Part of a small language model's weights.
Size: 3 heads of 128 (1 for keys and values), MLP 1024 SwiGLU, vocabulary 8192, 18.9M parameters.
Architecture: rotary positions, no biases in attention or MLP, untied embeddings.
Training: a variant of Adam for these matrices, 491M tokens, 7496 steps.
Each number is 200 + 40 x the weight over its row's rms, rounded and kept within 0 to 999. Layers, rows and columns count from 0. The size before them is the row's rms in percent of the matrix's.

# layer 4 MLP up, 1024x384, rms 0.0273, rows 239-247, columns 256-383
107,191,221,205,206,201,181,277,109,212,165,255,157,223,175,169,249,160,234,101,197,225,279,166,182,210,182,172,158,269,168,156,219,240,262,169,229,277,257,99,188,257,166,187,241,222,167,196,203,195,196,182,250,173,292,153,213,171,172,193,135,200,243,181,156,119,187,168,237,201,215,149,224,204,280,231,189,216,195,248,117,234,154,179,241,207,200,275,238,193,210,241,192,184,181,207,185,187,198,188,187,183,166,164,225,228,264,228,136,164,204,249,237,179,204,252,299,195,153,187,236,218,191,297,196,151,201,226,183
105,233,217,156,137,213,245,116,184,188,220,233,160,172,227,246,247,212,228,194,264,194,229,197,180,283,203,134,181,276,172,136,159,230,108,246,142,190,180,185,143,237,133,251,199,230,189,255,253,185,162,193,258,198,213,177,119,150,172,242,204,204,176,202,161,253,208,199,145,216,230,183,203,108,208,239,148,196,212,274,203,201,244,200,91,119,177,223,96,207,187,253,201,170,189,231,172,186,225,228,284,233,222,193,210,198,173,175,227,199,186,250,241,223,217,157,249,163,130,179,209,133,230,235,199,214,215,249,191
105,122,178,164,132,209,225,191,185,129,159,215,195,183,205,202,219,282,266,181,252,163,168,161,113,211,246,155,171,141,179,277,217,256,190,198,243,278,213,111,196,204,164,258,237,148,186,233,239,229,220,191,151,241,184,241,159,233,255,213,162,201,175,177,269,225,239,216,185,229,192,220,209,162,239,216,189,239,247,238,204,192,237,175,216,238,172,212,258,202,247,157,158,197,121,174,120,144,212,183,173,94,220,213,177,134,179,241,208,177,232,223,193,201,120,249,179,256,214,211,256,212,169,268,229,164,275,246,262
099,216,218,118,158,224,230,257,200,242,227,222,250,166,251,172,138,224,183,191,235,216,182,208,231,180,229,189,180,172,222,265,203,205,146,254,197,200,211,168,242,174,181,153,201,179,173,188,212,261,240,158,235,197,124,222,204,228,211,240,198,172,212,175,234,226,248,193,233,208,227,172,141,178,229,172,234,200,241,166,202,175,214,185,188,211,203,172,178,226,176,272,191,289,187,143,162,205,172,208,200,252,173,231,124,117,163,247,206,229,267,210,181,256,153,225,204,160,253,167,240,196,202,176,234,240,169,200,229
098,198,238,234,207,229,169,230,260,223,202,173,210,268,197,165,176,184,238,214,208,296,261,194,85,238,162,222,203,192,156,239,200,230,147,192,270,279,215,152,252,252,173,194,240,238,193,133,235,150,235,227,220,187,100,210,172,159,166,222,204,141,190,228,192,234,210,172,155,165,155,202,206,190,205,128,164,134,195,238,284,154,222,210,203,133,219,244,230,159,213,190,201,251,247,116,225,261,332,296,159,236,172,235,159,231,220,229,158,152,226,219,250,132,267,184,191,157,203,223,187,139,218,241,166,142,226,198,199
098,198,225,287,193,175,272,185,160,218,245,198,206,204,111,188,239,179,257,245,231,255,229,254,210,247,133,142,202,105,209,233,188,211,261,142,197,92,209,200,226,213,151,184,155,183,287,153,211,293,152,142,231,225,220,137,172,103,196,166,177,157,225,199,251,228,228,114,186,167,225,153,100,190,226,147,194,229,222,245,174,148,180,220,210,137,183,250,120,192,161,198,219,178,214,229,150,246,167,196,251,174,169,157,231,207,243,106,175,196,174,216,228,139,207,131,181,158,175,179,234,224,198,211,175,166,203,156,142
103,223,168,221,252,198,268,176,166,167,234,235,227,166,264,265,169,253,200,170,142,146,250,149,204,258,179,240,268,171,148,133,164,223,214,172,210,162,190,158,215,233,221,200,219,192,256,151,162,195,231,195,229,149,183,243,213,256,143,231,160,234,263,210,205,211,140,221,175,145,137,216,212,129,218,185,173,158,119,114,233,184,151,260,249,246,178,191,194,195,223,98,218,170,146,203,239,185,199,146,185,250,149,187,100,171,217,197,191,175,281,201,196,195,227,236,209,148,235,184,197,193,172,228,264,164,251,235,198
103,194,286,221,198,192,205,169,194,264,182,113,223,204,242,224,177,206,222,186,200,170,204,148,190,199,254,189,177,160,211,211,213,191,153,322,202,220,192,185,145,206,197,198,176,194,232,192,123,116,232,204,237,208,196,173,139,253,221,182,127,174,261,212,210,186,90,199,263,183,170,306,207,249,207,234,221,130,200,203,304,173,230,177,192,227,196,175,163,146,198,138,149,142,157,236,218,194,232,192,238,207,261,195,206,191,183,177,213,162,236,211,181,203,179,203,215,197,135,219,202,209,143,253,229,196,144,153,129
103,187,179,283,183,234,180,185,190,282,175,224,157,235,256,259,163,149,238,205,244,188,194,188,171,174,227,222,158,214,144,241,187,230,226,209,124,190,231,203,219,178,186,183,259,138,217,225,122,249,187,275,174,239,222,185,205,198,245,272,200,162,264,255,196,192,237,216,204,163,214,173,193,227,198,186,119,220,168,225,149,220,207,291,177,179,163,205,236,147,212,202,192,150,244,199,217,164,185,202,244,143,226,239,89,161,207,222,186,230,182,266,223,123,250,265,168,145,294,275,248,167,211,235,205,134,139,220,182
# layer 4 MLP down (transposed), 1024x384, rms 0.0231, rows 239-247, columns 256-383
106,194,182,193,217,205,205,160,187,102,177,218,146,243,261,215,168,199,239,245,206,219,216,198,186,218,167,191,158,167,184,187,238,133,248,157,166,263,233,162,147,228,152,215,174,266,229,198,223,171,242,152,224,215,149,176,145,126,143,255,200,118,189,209,202,71,258,166,229,183,196,192,215,195,285,282,235,173,203,205,199,189,175,217,286,228,186,217,211,283,116,211,217,168,264,201,193,187,171,232,203,201,178,158,252,183,173,113,202,243,181,205,251,217,219,264,201,194,147,230,216,200,190,174,152,211,202,145,131
106,191,189,186,225,241,217,215,178,168,186,172,141,240,274,263,243,178,144,200,180,169,231,260,187,226,222,238,233,141,215,194,248,209,280,197,188,157,209,163,151,209,207,204,191,164,219,175,227,187,201,179,167,262,229,224,209,193,203,262,212,189,220,193,215,188,219,215,164,226,208,220,234,126,171,243,235,222,213,218,266,181,169,201,257,211,201,198,200,128,191,272,177,240,179,279,242,180,158,310,222,222,195,179,209,207,230,215,182,119,216,222,266,299,132,134,218,193,227,178,219,110,204,157,190,267,211,206,253
109,255,205,182,229,213,235,223,189,253,160,180,216,229,195,201,179,238,200,219,309,197,260,143,201,165,200,154,196,184,200,210,132,155,217,202,176,145,218,203,189,249,194,111,201,147,135,188,231,253,204,287,157,238,129,225,225,203,222,167,184,236,221,146,199,254,182,226,225,195,160,233,217,181,200,224,198,267,166,201,217,234,207,182,266,180,180,214,195,130,156,234,182,209,214,240,193,188,234,169,169,238,148,206,215,208,299,186,146,189,204,138,173,258,220,188,244,130,195,215,186,225,140,188,256,192,260,245,225
100,173,128,178,218,265,260,236,237,239,234,213,218,196,152,126,214,127,185,251,229,240,237,157,288,127,193,220,202,125,228,157,170,167,186,173,185,202,243,214,150,156,223,214,169,132,187,188,203,91,163,175,104,216,197,163,195,231,205,230,181,273,213,144,140,226,243,203,258,209,158,271,143,233,164,209,205,184,131,220,285,319,166,208,190,185,151,218,259,160,210,216,206,255,213,156,134,198,191,246,154,191,203,167,213,210,231,167,202,201,137,117,283,179,184,200,138,157,234,214,190,210,198,163,157,165,245,226,197
096,134,185,191,236,260,198,219,219,255,120,244,203,139,149,147,208,241,192,157,234,263,223,119,242,180,216,175,181,256,179,211,176,211,238,209,63,177,202,169,184,181,181,250,208,203,159,233,244,164,294,202,91,164,248,230,175,153,211,126,233,246,210,208,204,282,208,186,217,237,175,219,259,201,199,167,150,227,173,174,225,267,246,244,202,173,250,256,196,226,178,249,206,204,209,192,187,248,185,264,199,148,243,213,208,104,134,185,180,205,180,215,253,196,226,185,201,222,206,207,229,183,160,210,178,188,220,155,202
097,202,186,225,238,167,188,221,218,154,165,264,124,269,287,196,138,177,240,135,160,241,208,191,207,182,162,149,232,244,191,193,212,221,247,201,173,281,192,236,235,253,126,206,249,176,239,256,204,135,224,195,174,271,186,242,168,287,127,185,236,217,208,247,135,188,241,240,209,139,220,179,164,201,130,191,170,221,196,178,190,244,166,311,130,149,231,166,243,223,215,220,163,115,267,276,222,178,115,208,201,205,190,157,181,144,211,197,203,204,199,234,186,180,203,229,233,195,219,210,197,200,148,215,131,200,230,246,215
101,160,238,193,191,155,214,244,188,216,284,208,150,259,198,214,257,195,206,165,191,237,260,155,159,149,226,178,175,189,190,237,192,215,181,128,146,212,160,188,174,246,181,166,179,241,284,219,196,148,181,144,199,211,300,196,173,225,150,169,225,179,189,180,152,158,182,169,239,195,201,187,185,153,228,146,147,236,166,231,179,255,331,168,125,164,215,252,169,190,170,220,118,310,200,198,165,110,245,286,242,186,213,134,187,168,166,227,183,189,104,161,158,192,195,210,115,253,213,173,253,236,240,187,120,179,151,235,157
101,226,235,170,252,191,187,207,244,228,241,157,137,206,201,208,245,160,150,255,233,180,186,212,218,176,179,161,150,131,210,172,175,226,210,163,174,221,195,190,205,197,266,248,263,192,223,180,216,272,241,242,165,221,156,207,224,166,282,160,207,209,246,190,159,193,136,182,258,154,245,286,227,169,129,186,155,234,197,216,262,267,200,167,215,214,252,229,131,221,281,199,161,181,156,201,193,249,175,240,150,182,257,263,192,168,242,188,222,205,205,233,216,162,244,210,177,141,211,197,188,209,195,240,209,166,136,155,167
104,174,219,203,231,187,201,147,211,251,232,155,205,234,149,253,155,175,159,245,195,197,116,270,161,193,217,276,198,163,192,211,192,204,139,106,229,173,174,200,179,219,173,165,179,195,174,209,178,214,191,221,169,164,191,249,181,215,198,219,232,126,206,166,188,221,207,167,183,248,257,195,211,146,165,192,150,238,258,161,183,202,255,191,176,195,204,156,277,184,182,115,161,264,188,258,250,232,211,229,243,177,199,277,243,185,179,211,204,213,188,257,201,186,216,259,178,237,206,203,215,226,256,271,265,286,136,167,175
# layer 4 MLP gate, 1024x384, rms 0.0289, rows 240-247, columns 256-383
100,190,175,160,197,139,181,195,188,241,277,148,204,179,164,186,197,250,174,223,50,211,200,273,202,132,144,250,238,168,228,221,183,141,199,206,226,170,188,142,236,145,231,183,200,236,181,152,225,159,265,134,160,180,164,201,173,205,146,172,213,218,150,167,182,190,174,169,275,255,246,185,200,236,238,211,218,97,234,182,162,176,140,167,257,210,184,214,198,199,196,162,134,93,194,238,179,217,134,169,157,206,208,171,233,141,281,245,276,236,165,190,167,102,239,152,181,233,192,154,216,190,162,197,133,150,302,161,195
102,231,222,225,216,170,198,232,173,160,244,222,137,125,159,112,171,209,234,178,191,218,240,219,160,198,200,263,162,223,175,182,144,140,154,130,154,177,167,198,226,238,190,228,152,201,124,157,244,191,181,233,220,168,152,77,206,239,183,170,161,192,235,218,223,173,271,280,165,262,241,152,291,263,143,168,229,210,211,278,236,184,209,294,174,246,190,195,255,220,185,226,214,140,184,157,199,220,167,256,144,159,199,277,238,160,195,179,292,202,209,206,246,195,208,220,114,198,196,186,209,179,170,203,278,180,191,251,219
098,234,209,126,234,170,225,157,192,205,170,267,120,214,189,116,200,174,219,220,190,176,189,218,134,225,263,168,259,181,240,244,232,295,189,218,214,178,185,175,176,240,179,300,264,237,216,265,147,213,213,188,212,194,178,177,235,173,260,179,187,153,196,281,236,206,243,183,213,205,186,183,126,135,276,182,245,166,248,236,176,228,188,178,223,259,118,184,284,195,167,168,256,180,206,211,209,192,163,298,180,160,241,239,192,233,282,209,191,230,149,169,236,187,233,215,199,188,181,137,135,171,248,181,255,192,220,161,174
098,209,197,119,181,101,173,205,174,176,220,165,130,117,190,222,208,145,148,211,186,162,228,196,193,235,162,204,180,215,198,146,181,218,173,195,232,183,274,223,244,201,153,197,211,137,189,212,189,259,135,194,210,140,212,123,142,176,157,150,166,212,158,207,212,130,173,136,173,226,261,238,242,202,159,243,244,184,156,154,220,166,170,173,171,186,217,239,199,177,137,200,239,201,136,204,211,185,180,174,218,237,177,273,238,280,160,130,170,246,169,260,132,178,257,159,235,216,160,230,232,232,241,247,302,218,211,144,167
101,171,193,99,208,216,214,127,224,188,231,179,160,191,183,176,209,161,179,261,122,195,123,211,130,226,240,239,204,172,167,166,238,231,217,229,225,195,136,160,264,170,257,328,187,131,221,160,200,190,159,182,228,194,227,202,137,180,187,260,219,268,241,167,224,186,210,206,185,215,189,253,192,182,212,171,176,260,180,232,211,244,182,197,221,221,211,187,194,197,177,230,274,239,164,131,244,198,195,237,215,171,201,156,198,233,200,194,254,158,151,168,148,146,232,168,210,181,216,223,221,153,207,174,206,148,241,160,198
100,171,219,141,161,168,175,147,171,212,204,178,171,145,219,296,176,219,196,199,221,147,204,228,109,212,143,189,247,260,206,182,228,292,135,275,168,213,202,194,251,203,222,235,145,215,192,147,242,225,256,170,211,251,177,140,153,237,193,242,213,179,209,194,171,174,215,153,235,208,224,253,270,260,188,250,238,214,225,225,267,210,180,242,128,147,233,177,276,253,139,204,136,295,170,163,166,229,176,244,247,234,190,212,147,202,260,258,194,190,235,243,185,195,184,197,172,281,221,230,161,150,155,124,195,185,165,193,249
103,214,210,245,212,174,211,185,161,145,234,218,207,205,159,122,208,210,205,216,198,189,172,189,258,221,195,237,203,219,187,213,156,197,164,220,186,195,183,186,227,154,216,232,211,136,173,166,217,174,168,209,197,248,221,180,234,203,199,185,208,163,264,210,253,145,281,254,205,210,250,139,201,172,215,197,216,209,118,205,211,221,107,169,177,169,134,204,215,207,146,165,215,287,264,233,207,162,190,121,231,132,180,227,190,159,234,167,178,191,196,166,170,166,158,188,174,237,147,278,149,214,196,184,199,259,234,181,209
101,176,168,206,215,251,215,241,178,145,202,215,256,217,175,142,188,228,168,272,165,289,213,137,155,243,207,250,166,271,215,206,210,266,181,206,139,215,219,213,166,186,173,181,285,161,156,206,225,144,228,200,195,162,237,188,185,270,258,203,157,176,210,255,254,204,200,197,221,246,207,267,212,235,243,197,160,191,217,275,137,259,174,242,186,227,150,248,159,161,206,257,269,155,271,165,177,189,231,209,183,152,147,178,217,204,182,211,125,200,219,237,181,216,233,253,192,241,158,162,189,194,268,192,260,149,236,150,125